{"n_layer": 16, "n_kv_head": 2, "vocab_size": 6735, "attn_scale": 0.166, "init_std_qkv": 0.0285, "init_std_up": 0.0285, "lr_mult_down": 0.7, "decay_fraction": 0.84}
Each number is 128 + 32 x the weight over its row's rms, rounded and kept within 0 to 255. Layers, rows and columns count from 0. Numbers have three digits each. The size before them is the row's rms in percent of the matrix's.

# down: layer 8 MLP down (transposed), 640x160, rms 0.0816, rows 447-528, columns 80-159
# up: layer 8 MLP up, 640x160, rms 0.219, rows 448-528, columns 80-159
down447 096:064090094130146133150168060167156117113108143085058173142136104114135122061120153055117156122120123125095085143126213104077128076107106166172113153145104106125142110117167156094141135098114111136115081102076135100126099160207143099163162150
up448 082:107133146088190166125146128112107137141077061138069181168112141138136123120158125144108115123150041132142093128132064102087086111186130151154144120056134094123188115082133111121146169175088116103121120174133175147148165177146136090110059169
down448 093:149111155133086185121147079160155096151120126132077157188119137087064151126123146127094149163119113161110126067153160063166102133083166156099149179093072116166043162107136105097103218122115122177143070160122110128157097109195109107109140123
up449 091:130084102101151104088121103072175105166132183096153125116123106166110101067194132131169160125076124145134154127131174144168093144155105102173102204167135068133176088106125105142074122157088130163126139073107117123166132097132122158133123113
down449 101:118130103144065169158073122081109171096125110139128129131048117127135112164146185156100127136093102135132145144141154084123160136118149123136128128172132176159091145143113126158144179119095121157063047119161079145108121213164089077183139203
up450 099:121128096134138116123059170133183142128178145146142073134104169174154145158100122091125122124072089181137185163049136107109045089091158152130190141164136118159140136127114091125123100100088139097173159189171147096064081137147095168166150141
down450 105:176121109158132174081185106118181110112159081157127143150110166110147163127142103093111110147124112122080142056154165171144133132153118062127056098108124186105142137097158155068175182119137133117189109119154085147100168125134145103149136154
up451 091:143131137134121086205108067076093131122107096100071122168122086107170129185104145168113153153137132112140121144150066123132133117074154116138120095126120080146131100134180163113111160159199176129149140155091161078094151077210155114062110119
down451 094:125099134168125174147135094148051146199119155110138050129154135115131114118136169124061121164130172163064103056159136129139133116119147135176164070110118111126132071163115045135189178114095126142129099157117095111139127133166113094140128156
up452 100:169178115154204163136192113155103071125132130129162104106156133117135130157074158140142099068173135144083105135158160181116105095154094160185098069093171090148133181123108128121173124124176171185146135097169128172129140113116138134110107083
down452 099:116072134148120050164190115135094171121144155067160135132108101110126124119113141133129101107114185157189220114081111085130114103117161118126142128082116128130090126122073128130120041185071142108136103120132171143140119075167161150132082087
up453 098:213148124125126132080075180155081120175138162099134105118156138122138128155075122096172092129188151072107113091224031142137137134076126140157088161175123107113177089122113125107152163111147165169123148123141150171181131110108091124091106158
down453 092:106150096128152154151130160062149104100123195133158154155114106129120185150120101139153136156116162063137108044089178094102090144159131142093145129064172140125094138135111068157094127150157103122157114133107144106151100178134156117171114088
up454 102:149158119143092092177097107108082098131124103080132130167109096179137171147101160112149120163147107104074069104141136097216117184057168135101127111120062161170163077139186144113150171064072112102159133124181129109198172059139127151116185134
down454 096:113107098113143115118182119119129130169084169162141081110144160125141095116133113124137091122139137137109112135140137130138121137141165151086133115183046097146176147149182180134113093132176095149175094151140153145194132164077177117128136157
up455 096:122124183164097067149183155131096108107118144149116113126149124131130116114163144176158138125170155119125195156070151173091131098131161183170084144147134159134133095145114141131131142114121108142032084035081157157130151103122153115122111104
down455 094:102135105110137186147098104142148041132132113092102119165061122159119174132097159194162106134119178181143113084136138156155177156174090147142109167122106129117081154146085187137150119134203107160150129147064124135188072121131155118091099162
up456 107:109136189182124109128140138099058109152138073175043178097183177156119121132157170106124151130155103103182065109116155145139147060105108108160171076134130149205118114125095126142117136086101130134063119122125151120138152120121121124130126119
down456 099:151155124160177121079144072112124132144126131151151067135150131127071110164128192134109094136091104155132135117165153082137204160091163093028110146167141132129132072108111106092134132170212155159157126146132134208120121109122182151100085127
up457 102:140208137119179117186051176126108144147055135150115187117119140145090175153103098096147096100136102094060140073150076089084189144179181113116129144125151083133187114152100129106175147121148175120179082130079154071166085089134101135185104135
down457 107:067126132160081079131100102112098176079138126158117157159151063136093124116058175105080137130042112086127139109182198136107120219118160115101213133143184131097116189155106145174146114160101128192077185057147156171145164099148054134157093122
up458 102:128145118076163128069155145140208099176114100151131143160123092152170172101133084149159133097185143077109202090094193103129154127074152135130094169173135108145116126088085123125150082085138093135198129101026194116126119153125117122156099096
down458 102:159144161114078154130122111110093087146128137151148134125163138165102190152103135137063122125180076084087122141137140077160159174137165121109162080174135154128133129183096078169161158206065068117082117167169129111127105120139089121101094123
up459 101:173114163074087144121110127115170134168058164170134130183135126194191128132196105103114136072136152167127107143148191078128147128162126082123142089127138132130112132114142114133065132106210105123135092142104104163132186118084132104126136186
down459 100:104140122115121129152103162125147109147084137114150159120078129085106121108135098120178111116122052124178162123172145156131121114136131122142152148170120127097160192138142156163101157098141078164166175169106103158122107084119152137176136178
up460 103:150183197109128086077162125108075160111132080079127094119130147172144135114100115094145144142133146149131185142114153110123072148145074183167162077152128143122163139140139120121202124065092130143085167098121164085147107113093181125138124107
down460 107:122153113133164152182073073158139188112113157118149121099151100145102196082123134104152143123088148128098145150112112110150134124101089121144192089132129143108159148105117133098126064123186118115103157118124169196141118043156063110157114096
up461 098:096075086140161118130107101118172145150109137178131114138123161124139122054053125201158190173146101138151160089173123143111142205163176099157115138144089107165095135102153165113124138183130108170113089159146103133162122167083119090095092118
down461 102:150096157114089147170124102190139173141116138163113154176156111091147135134111130128102111128090149133114130117091113154105112142156137136091171089115138147140120098099114064115146124121136139143164104160108115108145099109185077146184151155
up462 104:117136157158149016091102111100116223081122110077082165144198163089098148107140115113141134187160158113134164129096162079165085168080158111142120150136130104114102094109179178131108149111164073100085144180087157169156121123095110145134136118
down462 097:072130120108104123101186118179189090142129116106163145158090098138106132141120147136128141108117174150147126131127124132177130147160129050162156155145159198160125163132093125082127072145048108084110103113156135078142136127157149095135100133
up463 098:082138166120121094097070120126170159194095123098071150097151117128100089120116142137139089140128140171187087071121187155136184161115127154089134185067134127167111146097196111101112147155092110182140133127156088145096163157129162151191113102
down463 095:179156124131124117169181079136099153128159082123169121163111082152122066107120051059140143126163176143206088181121090167103133122109097153109136108188137103132111109098129160183162090137168111088119152170070114084203144149096122128125149138
up464 104:144175124115138115132069117189145079181167126108168096114124213106134148112183124126211147126089141120186158133073147110076158109157127072104133168129134145177124178132169078105138122134158147136099087097137090131131158090107128126167091171
down464 098:051136147130149143171159096084106122157093115125113120122098096114077151064137160142131162132188097153074159139137145098107134158113166141066087165127118118122144102147109145115092124164148175125160167108110110198130189126047100062154155153
up465 103:143117149102144090111137144098090103177108139131084154089117173143147127166119053167159048083115074180105152072130111125106122137143155104125136119174144152179207058203132110143165082180091169141148152132144122135138141167133092129138106099
down465 100:140103115093195086162110158166148135134118093101157143204179129077143149128137105116172163134123076062120113149145102098104121097060121131128138123113088140091160107148087116039057108118057148132078110136183129144151137102159150138122101126
up466 100:092062092046089075162121123089196155164093102071109182130105147187172154100062091126181117117196168090165114156147134040133095119077104150131120125177079126115143096129161110130158110169137131128152146101107126166147140120186156128112114073
down466 119:085110062113086063159076165144073167136123093111111174104124166121102106153172139169109072108142171149147137151151127089174058154153148147097104099107164150170111128110122123167191082107121092114189158171124143097116125090149106149140132147
up467 095:246129111109128128070092189183138114150128083048156171120143164129189152214142110121115137083205140119141132099189125160127115111135141110118073099164135108161146174147151124135094147113180155154109149096127094107118171120113114075151077100
down467 092:126120157121103160083179138119151087112153116104158115171182117130121156136160124128157109093127119158104122109138105104133123111080104197161141067124194094132125106096156128143056163149120134114209135188128150180116100153130143072177131084
up468 094:145157148120146149142160146035096086165149079134159176189164102217135088125077079122157148087187169122127155151126124167139162134099143138149111171132090140157170106088153138125109070183109165113168130085138129115081086133080123078124089100
down468 092:147106181135100167084109118086162106134172150143079112176106172072126145110101186126108140068122138089083188149112102082118130106081129127148191121169162149126097110158140118128171170149136150150112137157123153129094130146154076121061098153
up469 097:145141103083171096082123121121137106138135088077085125187108106135122106102068172107163170183090160109190159152117119145106081082071120087133140150079098170157124161111136127131079089095185132123168147147134173081120071167103121164124123207
down469 101:125074138097177129123166153126163114094193122115154144137140170110188135090096115112124138134132097086107100072187139116158145142179126193112095168115108107133106139084135108158125123084086145034179104157154095126150141068142179115105159134
up470 095:169146106113142144127227114123106174145094147181123115106129093146103112095191060090124145154174076086101142118079136121190089163173140141136123154110118143170176094172101128151097148104159076141164096142113160154144194102085159142107153139
down470 106:083109163135127070131115087187158104114165135157166156132112177137163119125190138124094166070138054112112190183130115112083122066115122116129093110120079155113124165125157106083153118163143127158117143159132103135112076106135099195150112131
up471 095:152121221181136162158114062132110139197121133151066099144170148121093189201151112095186139151127085096080136169078152163096164100170170099154139152104086132140115125157102092104083095127079139177096163101158109107148168141120123143127123136
down471 094:080142137155114094160164114124124134152177118143088139148127094144113105179148138128123138115138143136070108141164183109130194106117109121109088130114217105080117155122131076104145109094110078168102175042088140137143154154120163138118127084
up472 101:116132110163110153131101074154128114130085114104156109103137150157167125160173131187192137162150120143139084089111077113148190112130128121123138041133192143140164084167120131135089104142106151123104096144156105180139146088156103140159168081
down472 100:128127205092182161109156213188153076109146176129102164156191123121122200104146114143154198141149137164167122166173110118026107127135109102132102145129113126129097097067147098143173102179109146129123110081147107142094078110115077131114137121
up473 105:135159162139153114045119171127087103128113094135141160138119125131124058089089132115156169187147181119143084097159106119135094128115076130143161181163133153059105110136148150093050182141120082124115149101098157108125133179127126158140097090
down473 103:112081095142227153094127089106127116177180131161121088157153186169176201115182141173094071112127131111167146162132075176111106136154085162101107175093115090195107068118073068158150099175141117111108088059095106103107153080211127135132159106
up474 098:154114082145110132167121068082145165110154132149169140152182157125142101075224116076159206112105110133140163099094110140088107137142116075115133131152157095185092154139179100075160127093185117059060124136119131130127145136082117108188084136
down474 099:125083100097181106122134149176164152131151081136162053135081116101101125124169129117134127152093149135104127075124122139076139131195137095152110169173124119127154131147159140085213129201151182053115070082058098145087149201094149178130114056
up475 094:107114133154139145107075150091151116155127151125129142050145143100155128095120112099125147150115115128158108106119123160135106188177112168097132128147163094160108096141119172169160080130163122089080135069130110136072127127139103162170130177
down475 089:112100154121139158107211135142186181120131097138151111073101094144127133133135144128095062173093106143142072105156115111115082163136076073151124181141082079144113090160120163088155188156139070108103121092118130193137089129159146091122143112
up476 090:139154131144128093136106099150143122154117087053150100072159154098123137115135103155119136133099173157104116117106164096151110127122157156145136149097125194164101129107156103131184177105125130065138088117163199041116104149121167122142156154
down476 093:129116107091160121105170155157103160138106151071115154110159154149167103118129062184095104081106146095133113077090090145147083115110113126211131146115088101148171136113142148166123129125169064194145129154058144172103164126170155099053150180
up477 107:124119092140148044127170145081093090143140093146186165110166124165123074163136074134150088097121125173143162110130080142116177164150117143070090154081098084093137146072144144136124120111152137169125112133144183075117117155142084105180094117
down477 101:166106107100135076114147090142084112134089134086133123071131148160161173166215125161132151113135112146111147131107155159065134105183111065176151104165172139095088123137137122079159101167170176099134145092116059111124104076166125176123164182
up478 104:066105142105106089056120133134169177141137080110150140113141178102157087162187145122111097159124172183139113130131104151118045077104106184130108100150084107117068109182159132132119168081148115124047079078121156091128143124053106160195083170
down478 102:178129149120124117110190103137116134122089124178107101149142103123150162125141112137148094185122131117063108107102127079138081122095149156095072135112072129142103046096121138095109174082208110107153192118133182212129121120098124166113107088
up479 106:187116196128108129115131126070121126130096134156142094100100146122149110113148099107097118153153172202142139137139120160121087154129150140151162159072091122126105152121159126110117087104117110161185153155178127081184145121143194175043149119
down479 103:144172130113142093088105151082152155094119092112162115143092132137174093148176125128104142183159166136128157166141144116096077070109118133100107178187106080136140102104099144156110088191142148194113174138188149128116137149157165177128145177
up480 096:111111120105128103149059138153157128151165048063105132114138103101133129105131173118161112054070103164203136102079120129160116148145134133092124113086129136127156100131135152083145087143107120141127072149183173088106107103151218151171133181
down480 109:067154114102153126134130099126059102146104105131116125151152111125178051098145109109163149130163081080167054180116103078083115108156139120125162141152132183148150126111135137106185188148123119142163100158115185096098106108072105108090195152
up481 109:137120185148117165114153168139106084100137104100048132105093162123136072112066111070226146097131139131193092071163116113107122135089171135182046139161145118120127137126119133120090129108157103123102148160120121139159130087063126115176128167
down481 109:108125182139172116139189130162073163025061126142111152140061150072156133105102120166150050147172163092186139096102124124160111107147173151067080130168152120058186144171135128126136173123131165144135109160131077108120221075137122141159164126
up482 100:086115073159111123104171151104160154122108106116128118118131158129097106131166117137120072136148133122109171105138139058086111118173133118218166118134134097137135112126130129141137150164135129144147061120126145116093096113053146111100091148
down482 095:133164180138130078111106145129114146121153151100132100166116084152115120117077167078165140140183134147173106105122113208140174127104090099120134128095096145155140086137121120089203089142176101178122157104185127156129111088134128142073114076
up483 100:192162117125094158129150125147071164099076117068131089141088156095141146148116109149111116088121098040085126105153079113076072136089144184154110124215172153060139088153123112087098122116103125180134093161157147093144105143168155183122181102
down483 102:105153097138160187151190156096138216102100119154113153143166092108057164091145159134104083184127106120133046177158142095090092066095137127104146172140146066135126095081128117139143133104137143151103164149056138155130142154165135150161164164
up484 096:171131079096160030138081121105112176114101104154080091090188134135094118110100135116167146145132133087126173158088161177123173100075093107181121060074162104095191112139120115138150138144194192097081143133120140136195121156110133104123107129
down484 095:102127133154096109054149140123102110145144157170140104206122161092147142144127146109093067173155129125112082135149124063098104120212113121134163112084164161120125142091182176148088124077187117105074113160100183144142157098149108146200096157
up485 092:144119126153085134131112170102054133161098146136143113147110136111168044123130196110126137111096073163151126118082107125113113066133125120126135110121173116090169161160141097182123152134149122166083104098140117059179118144160100163092105084
down485 090:125161116123125064074099201121141111123122080117145096138101083154175156181128124145169182134082091117105136173206112121143133129120102101108131102143085131152112110169130183093129151103095138160150146157099088132109132153066085167143099102
up486 096:182065137140106147104099101080133137107144092174161143152205104064113073167115152142143194093153107107091112157136157136100086146118122123082136117060151089068126106141133071110162151149154112076096148142141110158138113133107147093112132092
down486 093:126185164116099032126137119203113116145097161150126149130114199219136146091106109109136152125109150153138150173094100180173111096100081105079142107126071118103059134132094106147132113091078124146134087130148107090150169118149173181117194094
up487 102:153125105083116119163170126141150094073107110144166140167102124164122094138111116093135119196136176158130152181120094135097138098119162167154122136125138147043139176063194108152176126036088164151142188142114169148070161105152152082087086119
down487 097:116136221165107117095121173153158089162158152177110115139139140108178107164107108160123107163127162134096119126069178117141146143149100117067136114130129150036142069120117122121184054089159171136133151164154119164165173081166162155161132099
up488 091:184107125163109096122179154064134163175117069137137171103150139137171072133184137119090137114144128148129148150151158146130112092171128078152032116126138124161134186124063109107166169110147138139138148069133120191123098126046091117131137079
down488 092:098094187095117138088139139143111152143188089166103186180191163165153084104103119133132105176055139132040128145122143082089102131143101093098146123093142090151108105143123151124170124145162122133178124096154141182118086052127133105104123163
up489 109:120198110137087124069110114122115062125140120135152113148113122135178186159118171156108132082106126177135094107172076110120107200087167167108132153148120136110175144203134092088179182105135146106096108160138156097073108143106171198135183095
down489 108:118113102142149123093157101114177132106164102134116146123215126109168118094116174156115076163150134115057104083165084120148098123080143183178163137131093111167108126199139122119073138159162191160071122145100113100063154126072152130101118171
up490 111:152124178098137140044117118093129143112113152104116174164150109143109097152163150149081147151150138092143186143143166090102135158126116117101137099094106112172119097156141119109093153199083072094082079123078120136150092128101095166181127150
down490 104:137090127146171117139167138101124154135124174175139177152102114134162195144161112154086141081085043092115123096122136068012120136124107113136097103154137109124089058223153107116157139101111147161151152136088097086148147162086139134144153161
up491 101:152134086186115100073123110105092143062116179129160133133112144162120106103165048170135085106133121153089116177097157099161179209115110167176122156126132082102140099177134149138113129136166125113151143140135119089122156114129126099111127094
down491 097:140161076180084154129110045088150154094082125127130126107140142096171106132117095082143145148132119123123162098180187159145121105089101170103134168097086088075121156198102154162139091153134169150112135112072127160173121173160101118111097184
up492 100:130147151140157175095144119176151141117096157056106159086108104140142115166116120047099168136174066161112167127102079126123163173075123095169026132123133109120138108114152079065076093173093164138126139109107149112143068171157220165088125145
down492 098:118115197108128098121139126134222150143149164170108051151040139151157072136124118111083187145102130186126155179117114105129100096116124109118132155104125105124192147130093145156142089086088117168127084126118099099093165156117120120107171130
up493 103:098135056147071147073124075109174090111149157136098139133064075145124070154089153159143101106138147127167170088142144154095136138118102173133142153123092097187133069106157055136122146117119091162078129137175118172128133090065119121144155119
down493 103:148149186123136071106086140133101157123145136098150192064129152142107117124101082089165147106145135120153127153158088125135110129103185143103180134161088187095130139168182171082133164196137130120113136112106140140124096122125120118062093089
up494 102:129105102142179098137124109115181102061130122074094147082112133151152135177141121151087172106139072115130095086125065067160155117097111192086043108139094137109128127149120179228160158145161089115112154122105159171143076101144111102108078134
down494 099:070138155151128142107152164106177177123158053056127093122140100128133084093178151121110143131136135118189115172130119101180130163148144100100114140214085107136117122111124188136113129062102113107133119131107117140146145205126144086173128113
up495 100:133100128111186181103145169192119101105145090176199102164099157189127105189114065175110185097120104135107121137120163149072123104177101153063104103103129126198123091136092123046105200143163106131131162109101130064130146123157130116124061103
down495 104:131119176118167175131175104147052114150167152154109168155196201162134156169159162100081085105090206089102121066152133109086114153124089135102149111156069084155149080116131192090154110104165139113143166073123114196076142084111140132077093055
up496 112:137100132098126163109125125119095143160142126116194165161152163120089166145074094158082119114141127127091072165162177132104143093113186153056162140123137139112143126110037107103106104158119174103153178136106117098137112154105065088103098129
down496 109:151106126141114127099136113108134143124104173149108159068160133079112135092134092164122149143150047099159127078137179152106134169122104135111132136086121102147181087094110162138135166114062173121148153144061112089119147196105054199089150093
up497 109:169121096121196202149125172194134114119148096083123085128172149112125149198138149113111186079144160121051126120114067130096085117141097051090109134123149141150135110121162091089111133094106164157130157117126079108151125103120162163093129125
down497 098:073144155120067102093087132162104141094081171143095203150116132167162060138136111157129091124123055125144115121216136140171115149119168127152144202116116139159115115159057131136107104151139071159131139136113129127083086154115099089163176103
up498 099:101157106160105091118087113158132140104102156140145131147120148112171120145114091145112166120119150147112125178172101169161178102092131096082166147147119176165131075193160076100129143091099144137151168132128184192155137053172143070050155129
down498 093:170142125102113113110128123149171087156123100114137133161144077161181129082109160150081076164098103129165134076137120077104174101088110144111099098138171105129120105113140223111109112151152181117106112157165074063144111162160086111112084104
up499 100:140127134157111167097037125117178180112086104106107139098173180126192169125112140182136138123112124147126121150103112114095086083094156090154121156140182121147101106162193093071138097085098042059155124180176099164119149133075139142170091102
down499 097:112056146079167122184182195081116074131088162123133141100080068204096094116122145100158092153135096124132173177148150121141122129137050089160126163119123126155101141161090095161146091141121144100117077176136127177137151086127092127069164114
up500 092:101181187132130101084137185164155078131100106159108146107101143155108140120153109140110138184121102105145153117140082107138188077110170031176112124191127128116181088110114150130175101058137098119075147173089072115145142153108136186169159156
down500 100:150139125137079129111082207106098084078087154089164122120154122160103122132132168145140154201116177112147069128109160137104096122154125139176139133153174137110174097128086131093155068154124191130124112169153111123140080113049156144131156143
up501 102:206115142119128172144138158085100115118077154084101132094113183133146167123091174174155138178098168186100150097118114159058137091114146107117115176149140123121141198123131134074103153140060114128112129146177158061104123138119139172106118097
down501 102:099139062121129140122149054161165104183106140159118112103092075141098195098168191177157142124147119180170120157077096185123091123100089097153114147115140107210101194177112141126112072218162132195120165093088107162089108148110156165124148154
up502 093:145120165139135131185143146130084105112106089109110080081142160094131110116092139076141176144109086145151173097132136154088154143085137173087114160092132139146134144147082143107134166173042113129151150124096090119131181042088126087133147156
down502 091:104144135124176099157109160096159103095177106137108062182144163153133117139130140155147115095113159084147106131185103072109130093173124125135087116112047139124179154142194169078158149109183124157151061136113214088158094109124154124148150119
up503 096:193135154053124095155081096183168154134145126132129137126084081124168140123080132150123072106175181118116091084147154094138116089144084128078066142163133127148149146215110186124120097150159089171162201116105129152136113110095134168140199141
down503 086:109121056237088107136134126122091116110123132064094141138099163130101152087115135077108142137134139105133175122122106153112121100063149158169120146139170155093143154061134145134150150118135091101133108199117118079159119128212158091093142114
up504 107:148135189073106134123135108160180125036151179097118151097083119113140177132087079114076120130124098142145119139130102107107098110129125132115069095159133167127128108131150077119117143118140096151129109157103138123184158134126137109158222077
down504 097:128132130167119108149081134058168101148131122185140103115175104122073169134172154114146135133119134125132097126147146122158161096134131104173165114178109091102139125122070088152140102158093192079132137139145088063103087154093103095143079235
up505 105:207165148129141136135128107109073148158157178099120108126145079105116168085105137070114111165117178172129154170083085162152074108138163137105135056119138095125150109109156145121138147113084118129104048143102146104090155176102115162109133164
down505 109:158155165174112089177184126123175120116159089136176143059138142094133162131084126137121093118170051108136119113164137120129168103120146031157152147107094122130146129140137154090063088123111086120098089128089161088111157105088077110142086118
up506 095:120161160122136128098117175089125120114083101074115097166102098115142152095086107096096148074161084143175149171072086150200070140118088115114071160096156126096118195151157125155114096105115075158139174096106125097197160109119144161189084140
down506 092:104158126154176115135108129069124167192125135163162119117097119103083098133115099163096118094146087064126106124137121063178152097110141132139119118125156084091164098174108098071100113125063137109129113117132076121120139147144111131127142156
up507 095:113129075109135094150172168135170215149133112175092125047153162088097132105152135161115126141101134139086095103123119135197130162114168072129151138126131095156213041100104086159106131154096166102112106150142174125083132148088140140151075144
down507 094:223130161164197136165152162165089095092166158145113125110146079111104184164128106131075149110136114104107195164139119094162158137116121118155159073075104153073175063151102153127138103134100117154132135098157120059141141138156094091072143144
up508 103:136102175120155104118139123140107148124119186185140093139163158063140134080125202079128194141175163143140112133107124153124152200120110117157115079134139107124146128140098172072093162121183144047144099130192146048164147177095192081126139087
down508 119:090103129153182110164158162191096112067119141092132155155128124151125176165117184103130115159094165107121102125115082126138144180129093116134097118186114180098145181134123133114183117092102117122143128180130092191113130132160136062153099128
up509 092:151073091150190133136122136105126153144148131109140099118076139155091141140091111067124113121168090202147171174120144110150154124167145115118155152092157217124119080169109050108114092133150137106137181138106178143147182125145130108116167111
down509 090:148194033157159119139128164084114182189147114120149118137111089152148175079165139035155159097112133077162093093141085156133139167120138136113159111143130046119172158099078084161168127096131094198160113082139158070092144154204152129141160144
up510 107:164130089145083139160145095108122083139123127098152164094129101076121140171099137141149102092163103101137164167163147137134131169128136109139138139127137102140134099070149128099103086209079153067165095179199165177111111106133109200167165093
down510 103:034231113124114076142100167073154157116138132113106119165115145146133127112122165143132098116120146143180095122141116079086138162129152137111096106083156086143126124105138138148173131109176096204124162174131103047144079114114174127123107139
up511 092:185156133131163120121159157147116117091132166078117124074156077134145182071052108134121120218114116091106145102138134142118119081114141076143114139146134187167130123133150117056116123139150148101103122141149164086154128122185129060184100095
down511 110:149153127148117146184091088122144117178073097131165133119053080119132144139128167148132138059122155120127085154155141120142177162143134163133165086147116075099108107136117130182131108144122115119183166126102119163099132083091112132109180154
up512 100:157110145103169109132111140087107098143086175074152122154123130182137177085171092117149182102110112023097161106146124129096073161150172131134101103136144069121155103182103099122121156151104102057128159059098108078163143089180138157108137093
down512 097:105176106151105108093162069186216091122133140192146116128113113090124090138140136133111203143154151116154167124126083091135182098075116129132208148163091187135087108105145119120117133094110150184151100088164162145060150138066147076117107195
up513 096:145155155108091143145158110104158095131047155127068136143130105129126137129142157084118120138083183112135188127111152166146069215139154083104132180147120127134145110107124106154122109145187087113151123068090150140122113150124089066144103188
down513 113:189068165124118120165135103124163101109156103117129194148099127068143104178169155150145131108092105134176139070130107105162124159160155073109119170177068164090142127147108079146129200113107144110089148129146118136143143135178105108194119193
up514 102:144101178130092123120128178122089120154128102132053120200079169115139127152130115144119103104157110077092153134160124145090113070087128122164110139185147154117176103167157166169107078114165192223157108111091166206105060086091134065162089155
down514 095:077055072148213120134120149151129090117146157146100146078160135104124082150128168156115059125147078142096089123134135074126106157142102146093073112132114110121127169059111125143148078152170130077082151125112135093154151105185187140113161169
up515 098:156166124120135121094124099108157190130139135137118122142220083114183134164132133190087143131103151127135118040130130106035134148078144131085139149075107095089140151139126118106154089147170076127134086181117175121134177171138121154113110098
down515 092:097183148101148145162115135139131133147102118128107090132163120124122146121109121155144154057102105152155165152162142100205091106118173137111187120150127124125183091082106096112121121127156081140131127149120130164126131099077104073175127045
up516 099:143194123144111106088116169120109130166116130074157164080082083107163103126163100132110066104171142140113188156165178171190147080123085137070119100144103124072160085145087156097135088174118120111187146131079144117153150137086177142130073136
down516 103:102111121114170174105172105147111116160138105079166149083156077200104096162124090090195090111105121155171140118141105093122086170142110144179147152160140118107144148148127132044093114074144177051152132161113160172110176090137118112075141066
up517 096:196067114128108127214123119147172096089095137107101128094136101171175116121100095139118122140174101115110131134129173101175126101148093068118125149186127155129155183137119106173086105106167137172132102120127096167138152145091148185146160170
down517 101:149194139133110128120070155082096138160157148145194155096163157142157184130129155105105155132108134140192138138061132165108126104102125159145159098074098124171093098072225142104116101121145094132091154092136099102095097092141099128113107093
up518 094:193133141157125188132111193149123110070198066130102137143128146114129037135091125106120172105151129097115107105134119103152179107185113148083142091172143112047137123153140119109129084134097057163113147091081147149149097098131151094133103104
down518 093:123111137204155150120152192192100128138165135147087101113145170168151171181132138125091189128117115104100154105180095145168110095151201122124150102177106132107122130170149131125116174100037145152130117146126096159113106107062095161110153136
up519 095:107154177071102068085152111103127127143120159166136171161105117145170130107147177108198176192114132167096079165153130146092151146102128111137064133123151152153094138100109151154158129166101152158083150112140119091114107121078077168151141138
down519 097:110130122082121128170152133119173131118142108055126124110149093146126109101122201162112108102119191090121104113195158109113145139089145104111167184087138082131155146184131110103181135116099111115152108120132134166096138156174104089135114076
up520 093:144150133074134134112123110090090126128109141123177145112130104094114128095174112150087164160120080085106065180096156155103203044080111148138114175109140134141069086104140103111084143126095145118146145107153157154119155103128120115172133075
down520 098:194062158173118118147079106163148096128124172082026154135122133151080141142152108083101111157073130175140148126129145136159121137080175103170067119124128177135134143087122093178103137143156167138053064138163089088150139092122091122129094108
up521 103:142093147141145114101119079234137135139104104156132139134146121154160190180103088100174180124086101135136192095138125128142111154141085132131101085093132087152179170108147125164151079102148128081112152078130121143196150133110109155105110160
down521 100:106097109124076085132085173112130140166108145110144095152065131096132145103083100147168129123135146126079144115139189116167155174136104099144137158100123069140149158131162122164092164093130122111080116142129078148118092174147049166189156121
up522 100:186128119125133097166192124106120105142121188111145143132101092187130124077097077197191162133136128156120108134147135165150130133129130155113130169147139098138108117121141131111066110132157155159125105154172079065113113223142097123089138095
down522 094:158143076155140112085116138078111138108118119162075178105128206164115159164098139141063101085149118103149130106111164121113145109192141100115066092097112077105125160101151174135160148120157129108074125085134109125129093101116090177093069148
up523 093:127066124078142122112126152100125097108130104121128123113118162138159132082151092123186114105120127173178115189074119147100121117128129091107115141133100191109174133092097111085146108079162081154193100210137167152135078156115179122108176102
down523 097:144083063129113087087129092114150082144134168078120104158172099087106152145130099164155081144111126117037072088169186145163164104092151096198125119199095114138124061124091153156152146112139160098130089111149145164093113099130144151115170136
up524 100:157098101168095172157119139104115113182149087125092120094142125151112098119104159176121098110102133131107117125086164154132141152195151125169152089130165164108160146097039105119101180069076138125155094140092170167167180046099159113083112117
down524 105:161136124149095113161141116121073181108157127136162148158124140119102104064102125147124080151128165122075152142118169085092088101116091166122162108168136143146115197132100133101160109090110062153165130102104140147127136149120100098071145163
up525 095:080166154123103144130060117130159143155113168184118138106127104196130131122132090094154170146167126147179175093092132131112118104097101095122149195134073204111122131112118137160092108135175163093130170076124151196159124070127110090143132099
down525 089:092076126120145125138122110122125191168115111112093120150140144202144179107100081131096130112099128131114164129109139105117134154130182131092068159094117154186155166128142144100119113096145102105109104105116150206112085140125168094117166079
up526 096:154194086105072101136121126123085114155071111129110103121094127202096162099124030126167112121112152065113088144090121198108136081104078129198135122091119131143129125134096097192125095100187115143157088215127087121132112127107155152119166143
down526 099:178098135081153083137140058132152176101120127118137145105151182089105132133129141168124166134188143145121151143133123067119136179116152192156081056064114130112128090131090121169141140133107128148133136090146148143091051153077103125070097210
up527 092:107145110134079142162114099120148120183149075192125142108145175129125123117121172111114123137122131096152130192123131149108066126159149127153102168130159150169098139141098089110130151134092053135117114103112158178176133118100103073176128121
down527 087:157104175147099153107105100194149132142066162148138110190133123167151128121078148155085128100123087139178130135139120131119195136139118129133141124137160220127163120099104145094130112108166142107147127137101143119120109132101156139127108119
up528 109:132129108088091075185141157096129221095117081131108111133185100162126079126108134172112164122138162136121147133162113163184094120105073102078134118125144117122172083134136092097104113105122133142099108171079130087195127165129117119168120122
down528 105:120109129154162162126186125113085136140149088133146153140086038114140126103161113112147124162174051068107140133120112110097113177166188114149169133121098133138151161148125069129108114120150133097098171093130074093089173099114134127123114125